{
  "hidden_size": 512,
  "vocab_size": 19811,
  "hidden_act": "swiglu",
  "rope_fraction": 1.0,
  "init_std_qkv": 0.0211,
  "init_std_up": 0.0211,
  "warmup_steps": 200,
  "decay_shape": "pow",
  "doc_mask": true
}
Each number is 500 + 50 x the weight over the matrix's rms, rounded and kept within 0 to 999. Layers, rows and columns count from 0. Numbers have three digits each.

# layer 11 attention value, 512x512, rms 0.0802, rows 36-78, columns 384-447
540555527478576482501500484512508503532461509516522432524526466538519517479468588512493381446442547548518472480461502530515542490477428551512482518482464496481530477508477491485490532489522461
454468491386573519582450495560495566514448559458475533524512499489472525412527491471457483507479448539525579434472546493529439445498526603489513473438498508535525479521454496433494489559530484
510504498547428518473571516563470503508558515479494529482519440497498480527443487488530576470512500460525522524479492517467486487478487445535566484409454560535536442570520504458513533510459438
519529550520526536497498524502476436508484544529577473486447536537491555438502459567447459459560494532470499514539454553485535489464472592447522455534507453377464515434433438501500530569435501
528472490621533538491531502521504519470498544473456484508520421562493524481445470507474458514491424451507473471415515476566418509436543554520476485472446539524416444492478443490409513540537511
540546499527514435515428524528485462491484534486461543463541477498470450555555533564396547484407582478505493495515555445483510526442517555505488451509580475497492486429572451464535476604575500
518513417419480408452550481542550528603461540507396544453523504472482522468524550495455518540561540509572433423506491482555493507455513466500522501515607585582483573531558485512521526547510481
519497508503485504503534525481594447504478505510509477518453481492485565498480550461478471487450531519465536435490551524567493474488483485445499545479542546557465482445539505551457480533504503
458528512495433392411474482489487514415629519516566503461528463542524441466563551467468472434572452505490523532515419470526519575520501509445500529623590506561497492562522477508480486445490433
548484565441596464565439470456526434483540478467484513530513540510529475509547501495510498460496517511514474479546535426563476480514490424482523486472467557484478475573546517511466561502504492
508526520530547554535528473579498451566482505517465545515507475478452568522533466510484508463411448522600526471583494512419548456559449573386445557422463495423526500500517557433535576498461466
550540563519488474462541575516499494470518562498467523442516479477525555491498477553418495461512410515550491512459495499448491480474567507508577524461502538528499512571446536519546399506479473
518481535499466525502408573487517497514527484465491491486578540524397499545491495453509520530497489429504504555468520490452523459466451461487454492518476584472405503538503432532522495489475482
491480448487534485536489477523453616444474466491554500443510447548479508534479410549541527502490462461501410517460520482522454484507401478493505409403521454513507525561540453493547552440485417
548551502521499450518459520507535464497474476499579516515527601519512452528547500446500472509588498481467489472589494501541452503577466510507493445560470467452545445518494498510497461502442506
491507481523515505485394541439506434451548519519521481545454553519518541548535515516439491551470511450600540489485495522522461531504507506507525459554555486520561527594525593463505526492502467
509495558547477499365532481466533512473466556458481480459486570527564483578483468431529453464509489479499553459433495544532532486512460461465461542564545471548445439423571460461504508477530491
522630492412594544511543521525480567543516471467437440479536534479528466477550492536536466488455467479499518418491472536530493567482495520472499525477536573519502540455490545505442559445573486
518500515486491485479521454552449429540527458417467445527468498453509576549421534472481455428510494507486545458529504533562459495475528463518540490525554509584500540441546485517499464457440490
506460475497496475438468516568490481598462438515431427450578511428513534512523501464521485501520456532545582501491508451539508463651556533510502514470480550520482451512474453486500541462557465
545499536484530514458528501523464481534450463504543589503433507523492503554508515488527462567422549513440517483544579539446501575541440556453575467488492519513575542494527519474527485528549516
452550484453572505467564493500535482499451481608523463480453480527535489506405541483539538521496519525416497443468501455482520521509393503448535454437561516566427511508471507518547556472445581
514563518523431436525497476467507502518558528548458477427518519582490529477477451480533505455503489428418497490556526590484507428538521478503538514545488484500477501494495483526512486530504558
526465466383435531513490523513444511567514556490422485525566477520479597467522562594461537482591469404586480421535498490476534467535568581446412520572495478492473565477460468451536506457513515
428516458468554518438530441525476480433497471532438523546452477469453473510545484572496450488555490424535490518500491417585473491512469546521431458467549475502449528475510477479553485391475498
486418438506441511455622543488454473487522504480517519443495456535459460537513445517481570536578576440597555569482480496516557493558506485486443499545406507549545535544540496527515461463542473
504475554516488550452537515525460516571600547526540489519582497479542444519552517477512485438575450508481425570485429460534540507516411624523497526521513529498521446448583422473483358499507561
473478525525497495522431491481451509472554451526513532515489412502474509472477507462467488487479520528531504490500547515492497467458503430470473552502540518489527496446489526554455500566477496
418499482527487611468546464560572514537553505543452540537544442554452425614621454499448566524490539503449552496495402514456460551499447595480452470537521587541504592520528556525445467509458441
408454490498533535552442415609467541504474454468506583521474505521563392516524552467599538496403521404508445600518396446463469484519530561431555569492428438552432452566545523553482445505526432
396450576484541494580522519555524500502540532470552494495524513507516527481454520461542501464551563484541426493563430484488414550496599467485584463384615493485569588454545519539486521499537534
555608576467496501469521454489481494475421513511568563516472520503548508585538515565504536463523515548485579504444469549416553527447445499571456525455526464470421460514527479485465566524514559
546500483533406622570510532513511429466561514462510477526541514559458546582424517499509501478542501526553532490574532585446553567469462496441488523634444560428492539495556523476441491464516568
473485547519557461601496530378562492540589528489483530451533551577517518491459423532465403467399512555541557546525456502411493531473548522504483389566492420508421453450528457487505507544478440
403440531530506545503476455459486568594571514509473578537457448593501600410424529517462520420563518535506466531483510461487522518529467486583512492506576488589430502485495543544471489422488499
557497476552404488454601516523440519434445481513475512431470514471555533566553533499546504552424631584544542443519529428503490628563499512505488517584426573474477521514556510568529533536473536
591533494512507400570522505590490490528519373535467450451551585570447558559569518541464532472582506542480489525559638589494484499511503516467441550457513512548464546527468498500461496518457478
488370501509527433605458577507504510395498500492524521540504481523446497485535510474499492541585551475438527566530492526449505507573550495477484533467522433453586535527515408466572525529545451
538398530374512527565490475525551482534553425596429490473499521523435474497376533511427378471539485541446440482562467537558466563506480528453547473474472579550416490498555468495490479485428454
564473417439543487515481502516413437480481490493580522542540433479448554535496458526486592518483493534501522379573383565603483514468545540435466544598465628516550479561472521543537496538487451
387404467451485542421437452496493483450597516463548502519527546519538525483601506449490479422360446401408478398502420508394546479525493532444415504553564524537630509474484471465568394454534603
515466496501524485565552548404449378567440485509572565461489534600519531466481461528466447531433477446429485492485597541515589502619455561505481522547430405456475469558558413549507532518464373
497402497504651562411583504547474542410463507465466512540486547512526518484552536590504492453424489532530468430535429557513478562518438497476520524464528517385497526525431421436483508530535475
# layer 11 attention output (transposed), 512x512, rms 0.0631, rows 36-78, columns 384-447
498544506501544549481563522556488459469491499508508536458574490446556575611528475531446502452515466502465495395559500511537481500430521563454552418508597540543521499494544482446517472504465478
535584521534507461467497489488522484522570427526468497484517507562527599504542531529449462490514518458565423479478441541509495499537462452445547539495503511476409523538449482463478548461489559
452511485478473502548451558555409476492407512557459485552425471452470479472526472506521522453443448501459427440408445521507499472520531473450506602522388533599442506485523521487484528511462482
414486511480434599482519485544452468478554503440558576484564489498507578507515532458475500525538555506525491509566480478541480466555487527475568415622606484468522533522520463462559588532522503
511485575503473513496458385515510479475526494487571514533414488518507568591487466530497510419523461556500515484512472512448529436504535452461499569573602484500563426506560498469496499475517502
548439538555479546468447528425523512518444504460490502446543512527509502502477490408468485538513481462464438503424471492466531485462528545535480475494530545483494519500485521498514599463519520
516518516433534490537489494454505535415511502514541514513534528469482494452466496541526562537479482500565500468566546493466509528486509527489491497517446497445527534483517585472503549501504466
497518457535373506475431478515522477487483508499495506500475503494423433553523449553621507507473493477543487421549508524536500504553547436509494489484531474458485468502481488474478483583502552
570498510446526548538497534495524563544517532553433470519482445400481459555490477466526515559439557441504552583473508511482415512477547533519493505402483517351542517469506554628501527458574477
530472437426495484536519504519554434472506550529539575469489507590473504539449538542395581512525535552503474511597476512472488560549436488530483470511379489582461458417511519511475495417430499
409530506589582563538498463451510540507478464431462574518602470525488518537479519557500450604527502496534493558466587516490501526573501522573426505587553468512518521497542522458498503622422447
508506460511478484496546482434501498582575518480490468489549472552517527577517506494528506540513518418492522539515445518559584521456427491522459453476508522514527532470559538453530525526520485
541494475612520549459493494518504491546503519427465486508483569484533391552404483448463491476436538545467483458514444418552445491522559576478513527514499499493557547455419496392521493517566465
516484573506549491530489577483435483541481541488480492537526537436545504476521484460536429476553484459422523557491416559471552472480466533465491481551531559495505497478491476477451482561499494
525487532493531492510563553475383476505540497556485527441542475481468517516471568476441526495463580492500489457530470493453468537508501495467521479508544483503484542501499509567531502502527438
546441439479471503520536545522479537503516495519513445492512472499470495395581435503480532502453516507596563520545500511459496550543435510496470546462516520431497481534540525568499540522487483
464537431505512547476453472427471517481532513525538492516528496520506579521424457538453580465519524547503503507572518512476464568584513520477434487489426493533506501540499562473541479518434480
484514499490388535482465517481463427451558541531540578470522503483609531539499499498496446485545542491459525489503464578502514418559530471509490527556419442489426610543406505470477509482495519
532432482487534434440509560505514570539524563565471510478555540399529479447524474582521541518451483590458503491494478541507505524480441565482473510484546486425539537507434508503593505478455532
514480501499577530554496524439486562574481491487520500505565506555539557473471416488416498533513532435500462460485428531499543485459553486480579529516490459461503495497534498554513464515530493
495555465494458503511441505509563539450485578466514510545570494416439534513454508428457535497590572478516487441515523508510504427447546434505455513513499513531462482495420501480489551474487536
431525515540449542560566488541462530468477518567473475486497509496473510466502487509474522495477504455507449418546618511484471542506456488452527569538485505541530456410564555559488431452438463
449483431535538563485438460470491508549522556487545510519455500523444556450531494448475526494509505492491432548500534429533474526440491492468505528515538521548529489555440442519546514532563490
462579470512463539510469485459457517470480514442520461510502483481445464461459411439496481526507461488528559511447512551548499519563554502534546403492470535499476623517526503428489500557503563
456525519492560475471390495491469466463514472568493451493488470471518501528488469542478505460495487480562550536444445459493441464427511586541521464503514518454488558412596595566477510583530492
506492497534497482527390495400441627518470429553465544531469500475518470462433511496629464484460417523425610513525488489499505460486489453484551470562460485451573572530524497482481487546539443
514483414522518459425488505457534575479437502496425462527476460511487543578456537472497440595509446524506463544547451491480471505513518459515504456520459480581467482565497451484496473509511506
489504523489538472500471569454503462484499587461546508504538515423459504488557547509461494495518519499451491480457471422475536513498517543482505526459562502550491469507509526486476585501439548
525560539573490488489448464526529425476518498527445512534564447553450457490527545494504460494470524440493499467513545381492581428431525414374413482496529523488452560471522480378498505507452505
382530517517477440494371390497564509434473379548494454481471541563579433582476524610448441649520377611481481510505514463540439477475555477494504442414537587469575466500473541589481482521551472
424475521564499554399465399492479383569537533622499498480418557420601427499551430484492534595520511550450513498508517490561506456448487474514521526552513499496553571500476510499480545409490498
416503503464471494472532496476467399522561437493459479560451434448425555553561536488508457512539514500480541508645470572467494569516462475551545472491569530533584515496575627515441575496521490
517420529452538430474510473533398503455512526443562484576465487453586495552513453432575561541526441475500450488446569487570526459586498496427613580509505473459468507463568524511590462500406508
519485462477518465553408579556535532577485543477442385465464457567577487484520448500487451481517567488503426504415476490470450467513416586486570472600498580513537526446453515523550416518479567
594579529485539464453388628643567491505461526561520561554527510494360488546545482424411637520513537524530540507453488483505518526526461523545481524593488498477531467375498501577483469534505541
360509492514531493506480537490478530416475461576510547515547492534505545529444487541516401524550531496421455453532528613469508514434472484489489548455445515462498551499493440505493438429491492
552509461545473494560690525467553509418481398567364450447519540500603422385488513509517563537514519519457527481458514511485347642560486517534523464571513492508593463493452525473533570492480453
503407499555413505548480369617517580458454530463487440484497601404556540478469395480398499532554573566526532472447486525548474595543477554514511568530574542524392564568606510445486544486443462
498485525391511442542555465524539463487551516457554457489480464521576492336510475531500548530462530537426509503508548566562514469494471580505500523589507457495507515531546553504439524444396442
522474527475579495443483539594557564578487519497487556551548612572508530523464509456506474491374453492549527503453519471503430556463476440504381535482569570466472516463564444496490552606513530
523476439578528467485528506473467479521566559587527464558561383482519456411600529510449465388492454502531463499529454357485597466464497587571565493516539597524472557548487472546546472442446468
393446561524521530433408508526555485424412492428509463514547563663524480500532498552598447467573473426569559568456514496440496455456562523389541603484495412498449545521519451463480553570508568
508567435564465424626577452468531480483461608601453482510547451574427455483468554604496423478456465483450454553502480558531599547509604457501448460561442449481557465458552448575518541587543503
# layer 11 attention query, 512x512, rms 0.0525, rows 64-127, columns 384-447
537554488464456492461533484490462460508514474509497544601489513543506514538506530499467509470555465586569535493455468513483431454526486478560450488453533466461477478471467500577443489531490485
504538513483524468511496484469497586565543430506467456541543553448540518488537498496536500505551467547540486483424536471445479523508515514506449467460469497494533495492426503573460543496447530
533504510487462587467464502518534521455475568438468452451467528499474474502470520469505486497486498436420453502553535530539472521558487489486501544497499479464455585482516495520496519433445474
522549481540511474446516470522532482514487509482525565457426478443428511506494511527478528539496498541542554470450547467484420510489517521513519506542502519503526520547518492483529455480497565
454490463448515482547518486509463467551483452535457494490467473513536459465564479482553580590487519533520548464539547471512501507449440485501541521516528454565479403496490458503512449507530533
519519465495521552561440485439521487489533526438534465459526413474518463471505449517546515490424558441479446409534448561497446516574507489512481462496548505479479483489482555517472465483555470
503521491488535582453534550542536433469463523537479535555474475495531547463456509491413427494503509502543514513504490417530451489535575549538527516403540539504516550487508448526435487464507479
542532576446451481562493476492469498483468499474467500476447504522485442510611470452496548523466460487460485482549499522446518478447338455477483492504530499463492475569466547562536531588509467
521436487500457555535511578460503501455553470468480516519465511535509477481479516464534498444436579463542467525546457542507472519548533490481446509507562511528479549474419523547593528458520518
524442509534518502528507503551500479514535443446493515516494523476548550473498477552516504547491529462522480546568495481509494522530510488454483507527518511552530483438483453498481500452528494
545447544485571507519488560463451471497524486441446481539424510476425496524519540470498509470506572458409478574511469612501502486565542472485515570494559515454483526432449520576479480488526466
515521542469530563475487485489569519519531495517460534497541520447436526479531504511475524562495468446485527446506428502496488500502430578505532446534513517511515429491470530555572490525447564
531513467423450419500605484559540447505503473576559525488495548509588504466546465466421533497510545566555444584499545538506451458426514509477527509496567481477514564543476461514441492559525514
413531530493500420472525491526571499516442431510558497475445411462526479535559535494461500605507456566506579527500595445510499577451507468450597463452462510496588457432486439459446499528540443
579565396437524415510490579469464476570547540529553566509485592582537467549534462507623492509440551496559547466438445547441474454467648503481407497494560570450469402520454473590452536579610521
469496461522540495532445546422485496473435437530529518493524544504524393468468552546637508539501451502455516515449439453528516472513597468465525448504513441509481451506572511572530492459592480
540457558555495602482441458520494504432466466526409473552500442449409514436434472465511491473548501463452466440589460459549425532541441429508555458571460503555481524463516414517478574253434460
378399463383579501584460407440534574422490530517527506456440458541453543502567489481532450581606433502491476444489459509577439559564323597431520410514509496529554497513523553465569463463585492
470456427445486397522492608557531533401443516489461512538575456570455571452467458525475500480470510486358481563473564531537626421460488483572563548535606545519302511525501505459422560514457600
426497558512603604454532486496445435461471594456547424616513523534424414490555517472492429493427593498413487512564579575510495508488429497411546465556509462499521520494568538538509446525494529
511511576500485492600510481441466542508496533396507518439460446492527625490433454469497403477498541489600478523530458522585526491462549447407502473492635509416528488386561495532474431425480545
498458562434560489473489396447508501418480555411464442342379533484485569500504569454551560560671488434526527432457399509370510611467404540499467513506437481549482572577529519433495516422525497
560512526468488497569388525508517493443644466586547494508496499559500545514428583522508563466545562429567536385462464530503456493557574409501456495473535483531370488517489525548353607518479533
570516559626459579321442590469478406472370517367533500451453428538519415522436510500419522446523408544452544396490358611360528478484521486453438519417474550472497420521515638450445452576547423
446449473547591517495515520379341519453487543482612463502354478479573494476453587467497466519402468532482472324527568497491296482524566489461414519425567427413550456468445422444425403434563503
570536443494588486513535535515593440590507474525534474484546417521491535399461433555486503507628410536572502499471470494390431494476413417534501646485523444536441479523375444556488558416460483
485552509445383453532416549508458483553391540533548447376479504481416508558458501464587504426630470534542583503486354651455548545455462508508497469621554520461368538465486377459728531568506543
529473452473532396595475489527559479567487513493544659452605514531429522416501455642470452504551467552563595390551416558516413419481467455581429488362632503425570527592408501503513523482472524
533561416499509445516507495513570431570525599485589524548472518488601414492387462543580475513461523513614492411470546503425375529530454486477578516490412414389477465424568631542400542386551420
506484471584551416603610599488470519389359488392515503510405558569501514509403493439415558456556550551443573600449400471561462509409462466589531568580553433489450412517572490511560453498554425
430484509506417633698503481437489461595442471464479530582523589489419448494546460401548545433427526460557574349453434520556574426597507448508487545497605524497505406465527491564585595518479452
523456422492514539441379415557568486477475559404578469606607592416589473533508471533440483553543579478412459483491362507466446409548611541526555462537583535664533511541533366460472565456600496
495503489475559530489487491451494488480445565484470463520472518532562533494511527571501473482551491512453477509449487520520507523534525523479446471474521480518511516507466470505451528494423488
541484550537520518474410507530505525478499519513503471541521527470537473467443514557573500511515485487480501524490539543503497483570565487547480459496482513459437533523501516538515538509450544
506442481527438489554490482486498462473485513472442481487526451506462514510509488471525521501471468434540481459531494456552482500469459510428484533582543462481506420516504489410584480527541510
505518487514549546496561496487493489504494483500507518500546433477543546493483566480460501488471477522471476566531529547568513517466483451478462511474453504520462510449529522486498488511428504
485564520473503454509531513481466474513521485526488514520461417531581623491457518537510481514489517543501470550510544497444487479512459510470410432460479541498521505463498450536478482464484523
548427525553508502470436457519525511473502550455507466480527520523448472500541541541475501542500422468486473477475516438555486464500460519513547498544473459460488405528547494472470519517493500
562452519515503535531553458417479458536497498456522500526455482512518490455516486434545547454458497431465463545562417570559460600538495487436461557479504434478477484478512521492523503464534520
484619435511528435519530524506539549520503471486540517508479537477590545522537482578564485506481497501477511465470465524453503468510438468490485452493464509509593462497545511535484518574614494
552439520535522547552462437433504482406484533477480506473495543453443488538465466497502529514493498463493493480521497543506498589512458532498420468544489491447421449494500580460594490474441454
519399561591536591552464481450475530467493532404485480493509552472385442475478516463489539408517461461460424481556572544585412461535479505519491486496506453471455487397495512476442466373442414
463472437476451505473435454486517468451583458509490423550560483549525494491551545540491504517521497478504526520519485517581550462526495432431550452496454463506516493533538542499552472550490452
450564559560531486554513486510467535460532493548531560457510455469530551490455511533437445519517451413577542414585496448496521517466435532505580508464413589535447518479529477442527520556408531
465500430498495451513428496467501514465587503425553543466520490540608531550555503518543463462468638433457530519559434592446558503554522438399436419455537540496515471460470530582504555441534555
501502505482458440444535493491560547528621482455545549532600478513599424498512494469438529463487506520510475510556537493506513488507484491489538457514508470431521431498528568441475544573509545
505466504530574582509496521444467445504479514505491480506436470380492513530496511463521482569455514477562469445588509530511535544499517544503489418503529506534434522371424502482514419430500455
456554477528499493481490540476526470548522459511393425543545507539579462565459521488526519479478452499436529561449647499495476549442525511401537608489571380467468535492480435457487462629500496
546497513505500459545529491505544512573428403531583504470465566501488444513474446516453482495553471519492493451439504494523538529552443441434482493445423501555480388535542482446562495542542493
496566450551442464518530539523504445532542435541499492501538519567470460501534496436460477465526477606548471692500540548495489530473530526557512566453534483529517515523542478499399522501486613
504477568421565454538568504456456522506434382472577436436455469468336482444476412506419439470595542534475505380567437573556464485526443507490530580486436497599360410545590594461466479357538594
527406423419477447498544412503502570523550587430564563545534471573474583398558450485419496461566449515537437478495608387445476496545344534508486359520523527452376396569564489465511488428458568
606431519587420480563512587549488483509584512515473518472531459462463611567461422546545507529520510564619482463556537602561475530555456488454340608573476463459454494489470508623492483498405510
494550465459547424502423486460489555494538509463479564454506433506543454408521549657606423411480560504511570540536453531465449511342550567546501409528596491568491544422530496433538516432466563
567507511512591612476592482505458495391476472491508590473359668457555624447576470585564453547556499522479559587470420502553497560499493424491329455570423464455400432391451532366596646475571521
455465544495594426567628449549462568401578503452517440562476546580497436537523605521423532467559503529582496598514476522552362446603402429534497584440458548622440545513450525372481513508533550
517490493428521441444559551430446517595422444551457474487446464553552563554482431444424514461403448554579507531582396431464504483498573584469484486445425505460495473475511510477541555578403489
534470471528406483611462488536428530543531399542557609492506540486523480422408557381531511367567451562413516433424522538465413501424483514561495414527489529536597433455480611451505450590365477
553497436584513502530480561568431521461576494562492669545512581575438503471366445416422507448488485454540402491465598425516526484508591410515427427515483533520538537480518317503488639444464505
524477557501476435460498441508597580480495617570565581531461506533553535487467528532432505449471490527465464532481391512500551644497604452416508485402618538524400566557506395528534526443423479
499495448634479638496509435530383542590479519539503497454452534403567472499424602532562451425582490452401564531541580500349459527543454509511540537465564441475465412536484503546528487568493527
460508623463586484617462503437469541525524476494546395573526481434477441422464532356487529380564449579505525507498487506603485503506620563521532427467479593539532467532528582519490514570555545
444552488516496495500575509413567507456538591499506560522608463436471474533580579537521541569569527447506547495440567524452471548523487473441471524524423506444620463415491547406375589430506490
463451573520498660411512447495460560536444524509510516536481467445591548539458529546668492396527587377564506464599549448461496648580361463489498566456602543553561416454449492556483490436453399
# layer 11 attention key, 512x512, rms 0.053, rows 64-127, columns 384-447
474511483533554505514554483514533479527468521486492515477433507506499519498480510499496479485505493498428463539499546545516535483510474438458527496520570572505509533507509561509511499491539501
473533488551536509553517500485502479460466539517501475498467477480460513467493493502470472432474451532496493525503472448505509477497526507479522492523499520526497485521517498511514529497514493
497496477477532478491460456483481489544504513503470538549510509499455508531510484503482482492477474540532509518529488518433503466493487498461555497487497483456505472549498475492478469550500542
504505504546518469488520528505507556514520530456582486524511522505504435514467497486459447511495532482467431518496494456453530440487542537509540491490505603524551547510481445528526514510510472
518517474510540499541529506507503535465506510472505466541502518535483437514492549496442476491503490481603522492460457502499512471529515555532515550471490507522514506496472523541537531465482518
480523517463427492492519481517451491587482488465494529475487550485485543529513427517505513535512488545464543483533461520503491505429521495477467508531493477494475461494469504484422492499516497
553499488490561465489519528521528536457535460442490511491509483523545498505551530526450512462493553538518489505461528491459577520505451572493577538421500435512459502476512527501520576532496463
483490426437534535515502462499465438500463468533535547460560523539494512489466473549536508500534477506557510507488498503488427463514549531482473527508481482511470485502465491526513465483479558
524518505484475521521494508490547533529454480510446505439549558481454495500477487515515508488539453510478570557534497480502528497463475458541536502567462477437448457552540517468500491501527524
497527552508430501458518451492474462546479476473512465480517531519456475497456540542489490514511444533465486536518402529505555510472461488524495472467495447434445512522444532431506467547505499
537481550523428481554563554441536493547490540439486415496553456450446471474531549469463482564555470510492526525499561504368553583588487445540516464535539478417488593605565503508534496438521474
565506508533407585553544519577478466514520501454506508516493510500526495483463453539517487572496471517477495521454524528571524477507510402558426449506498552470498551418529539527520538540514453
529514472527546449459491542444464568500452452533457557493474492542480545474490513527521494415473499477538511434470462543540488490495537515503469570466458528512443471515555496452369537525513449
522463470536533509516483545571468444462412581471501499469514521517487494506429455532459513485532465520490462458561554482530546421483503469536496522495481454547504511444475524592537549498570493
573528519540475469454531519557507529491503562513446418470483474495436565502431502526485513502525421494443483423574439529542538548529549484511434522597496468441568506467487565453484489456471517
559493477475475531489528442509513483618508480438465478555518537545471552446445542537496516506489422556476621526484537521423508536459515487526457484497513509391516420524418542496406523529558379
463447536508513544512456541503492492495486515513433487443590519532417475508605538483547440547485462473537553494528454495533501502528483503500516440515479483538422629493487569552459461483456520
537399501443550502459538585601564537470499476463523522354409455505509428505474507557447437450449460491459557477476449426483508536462433468461539442566442516477506482565517509484532511482473520
562492478438526522441509549496462399443490592463413437479558525519531531521497493532549519417421426505588508523530454468590482504516551546529487456473559473574497517468476539478300550495576544
544486499556417511520589560438314527495550423534441434427608587420508511523509529421498509577493488579479457572662475564494548513454438485561595527559547480504539539532523504450547490528498497
516538553511628468562498404553391458432459478430546450609506594426553518464439453485462495532472482509445552558476394525565622508468606522538515525485644555392474481485545383569399514439580553
468590516431618459487439485491539517490522505515520486477413614517560580560462550385474468490573393478495479511508428524566459507517340512448528443435505490435531499579460549541492479442582567
517508532428406507505433424585513504595530567503452446473405654508490467580445590448500454464512669592548553610532456543536437500472560498462484465539482495523439407572480534477461481424409524
515513474565510548437500475376427471526513524530542520461641435665606446461501589521545440420515495551506572498462539550426504422572620453428440461449490486509573519505509499519466565517586456
539394495562490517557517516491499533517480560413575501460639465573352441420587499455507382459547460504548507584460394489479453543500486479435533377512576474449642387582527588500409352345420474
467430477426559526566606531544503442506479561408502456508405481517475343491499434488551539547468410476446439533454489562586451413499443399506438541380601503484553467477464484506549464494422503
452458490359462573491531470580441403543428462634495420475577508446409468585575526475571451421537437482487546408454433474568475377442358484559543463375413482570498563490523501503543432628530505
501523452444517604577486476445524545593526545477540555558596540430535489438618473676418394420490440489465481621515476559577458474492532453504582556515533524452509545501440527590454574664508456
460470404462434506556458553593557462449530529456385560494537504492619527484500401551469451650471445459649453392573546459543560486488513454547447410347675560449596537476597465687420572421626473
500530503474519529557538567578560445440469563378589485492525524453512484578543589558497475467568531520533460522483695459517511467418474530378547556388512494528599507521499380529549416440486509
534507376552521494518476475468480503569465523383558490572563516480482455547649386547408525410381498587552612469395554548533551425414472527401396552597401379629463340474509460535352591596478453
475481425527417529451542543548478448557483449492583554571581465519552394423490425409586535544504513450443520619469445499405496482476545463509565638586454465526531527492545413482601588542512471
467406524496585486540530548414533502535485471489480538500509493512536524491481481473491534488465486493507535534494557533452531486558503539525510492482468503475534536507496543480504535482503472
487475511522529473519486504441553503507500535531516562482545472466538523545484481463468580482494534454545484497465485509472487501486531567516535538439481488556491475497529551525517508528425513
493522507494468527438529499510486560504479533458549451520515540545459495454538470474530466505551461498446563487523485481510464498516517476489472470474526471488476507470490475526498493464459553
529535478456477499483509543519509486509515486499416585513488479541511504503492526489490497525473525484528484502548562494482528481463542467481479523500495464493514480443543471533469444564481545
463440497541521445512439499524491465546471529475500557514454488518525476524450523521473542500473531571533504483506536511451484489450551525435558501525509539525527448457482470497459516581591529
453504486559481527529528470484524536532527513495541443511519519528423501471467496437500482516550451431504573487476471539478473540554562537503485497510474467473482512459479544486519498442474516
493498508456539518481497461478510480569438476526448513487538569537518493561463512510455474530505441526599558491532585480441518483537500564479531524557418458485461456514439482434501519490465465
412557541500444533488499486534530487479527540565498476538472462478463514517478513527477504511486538528458479499526492491569499541436574482524442486495501520531457492523410528517461516483517513
485507473525446491513497526451510467492538493470508353447480547490433497509545437493539478498528482458495476477478496496520462555548508573563444507537515457568512465532484543463422541495484556
484513521476473470486491527426487526508433505444474455470565486520482492514558481472495482490507478492504514506497499482429483531560465514505485445521498472509420516571510494568486545531514485
514525553477477468481526518488507550500466553481509489555505555454518485584500434472540532534504515527508502482528544498540477450509524496522509501497505510435475500540484525531462512511505558
465500434490464479497513525439530457403460587487526570588386464484561567549462404516530479443476522562493359524556521494587469493534511599481527484488538482588529495432555517509561500493479606
508520619538420526494473481575497527553524523442491395529504567460494467464595517493543484596571394482443522465590505503556495526481479499620415486539493501437455548580474477474548491433593463
496454489443608401456492493468449494470438511538501533486472484503483536550488530500512539498490506446483566483507412556545538527499510523467519525472490483509493549483490490471398498450461536
524452495517520516485505528469537498462459538526470449416536455533436480456489536424462430486502472415513500451499501478485522492535463429535430482466533460460517520554514592520500494532442464
502461492502441416521520535481486480517505538561490539413520513435492530454487479480540533494508497524519464585494551503454468474485559545511507471523496488468566526478532548578515525499509483
494523480475470528555455445439554435504520367605487598501619531443527475480452427559548564459493489498494453511485551386387549437448509528456513535443510480568522418571509502537466607535467586
461392406482612503594425455476534499467388562522546635489620442532502524563353492383539525561436520472449383592415538512474572457509481545374614430478539477453369393535439569525511492437500487
540493535595445466489533581443593478493377495533618481444486505447499523429578507520527577650478610457480495326508592551608535496534447573506452472548473428449446485415558509538584538557602512
463532416519451414434509405551348481513450599489526458459501449506609449501455526532454466477546588565477370425542566521481479550538437550460409588509460502487498538541502582554493516572482475
413528491655301456608528586529510517513576542488566523499501489561545576557316539426554526517491549643534501512479557576582520598492599532466571527437519572447386484472479465532511485534525598
513546529553629503593373469416405374417441543517389503531522480589570579454573553448530513530540410424381510513401576535483493446464550547378416487437377443543366580401529510473498512534418507
448456452409506595462605457454432588382473633548482546411471505468529559488472472585552435566514510480561428589597536535482572563632452422485422474559526523536488434512552619500405573466406496
420379462482435517513463572554559513470680413435471429705398539593372453537516484493479490384533490536509600492506632534436561547595383423553542594465577484458414467512489525417575484613454516
570481591432491623440518417410465462578379609527518494376428540575538489547566531408461525546455502473562577387530477514458433512511502580480507502498402508416397507551549548389504575434352469
483514479587625435581479421431485556483469595488535492644525531507485392508527484381419493480657594520480538481550637496507569538485459549469433436518460582461566469550445431509544486542499361
573486479496291588515469475419529532487611543549562493468528515528471467559329460499439470541621381524497412503419504524401480425618416377615477472566463520504541594531514452537442598512425636
527489537478389576469487495496667530445505501553482482346486502542456498429628531388484475564532513452523540427524619487404454536640491480398433478566552552587386538537511436493487491414549538
508412533582434530500462567619487531539475491464556544383376641490584532539486413465527501425461504467433559561524463467527557522448490518479461388477590443455543450377586464513478584406415539
551541457503437550633514517510485446524527525547448477592531537452457493421469466431486481443581428578438528643577408443414509560508615556437493482555488504458556461498463575482473529429598421
475480425565469479503497470388506612543452594461567495511501454622480436424530579548443359483441513475584450723454531562503564556481549486508382482578424538564492522445496681543460533439542542
515448525535586472591536497526475597475369453541548578551499548490442540524379460541603524433448560457475544454498501449552509605544448421455382401489507518571563580545438620414511566359450581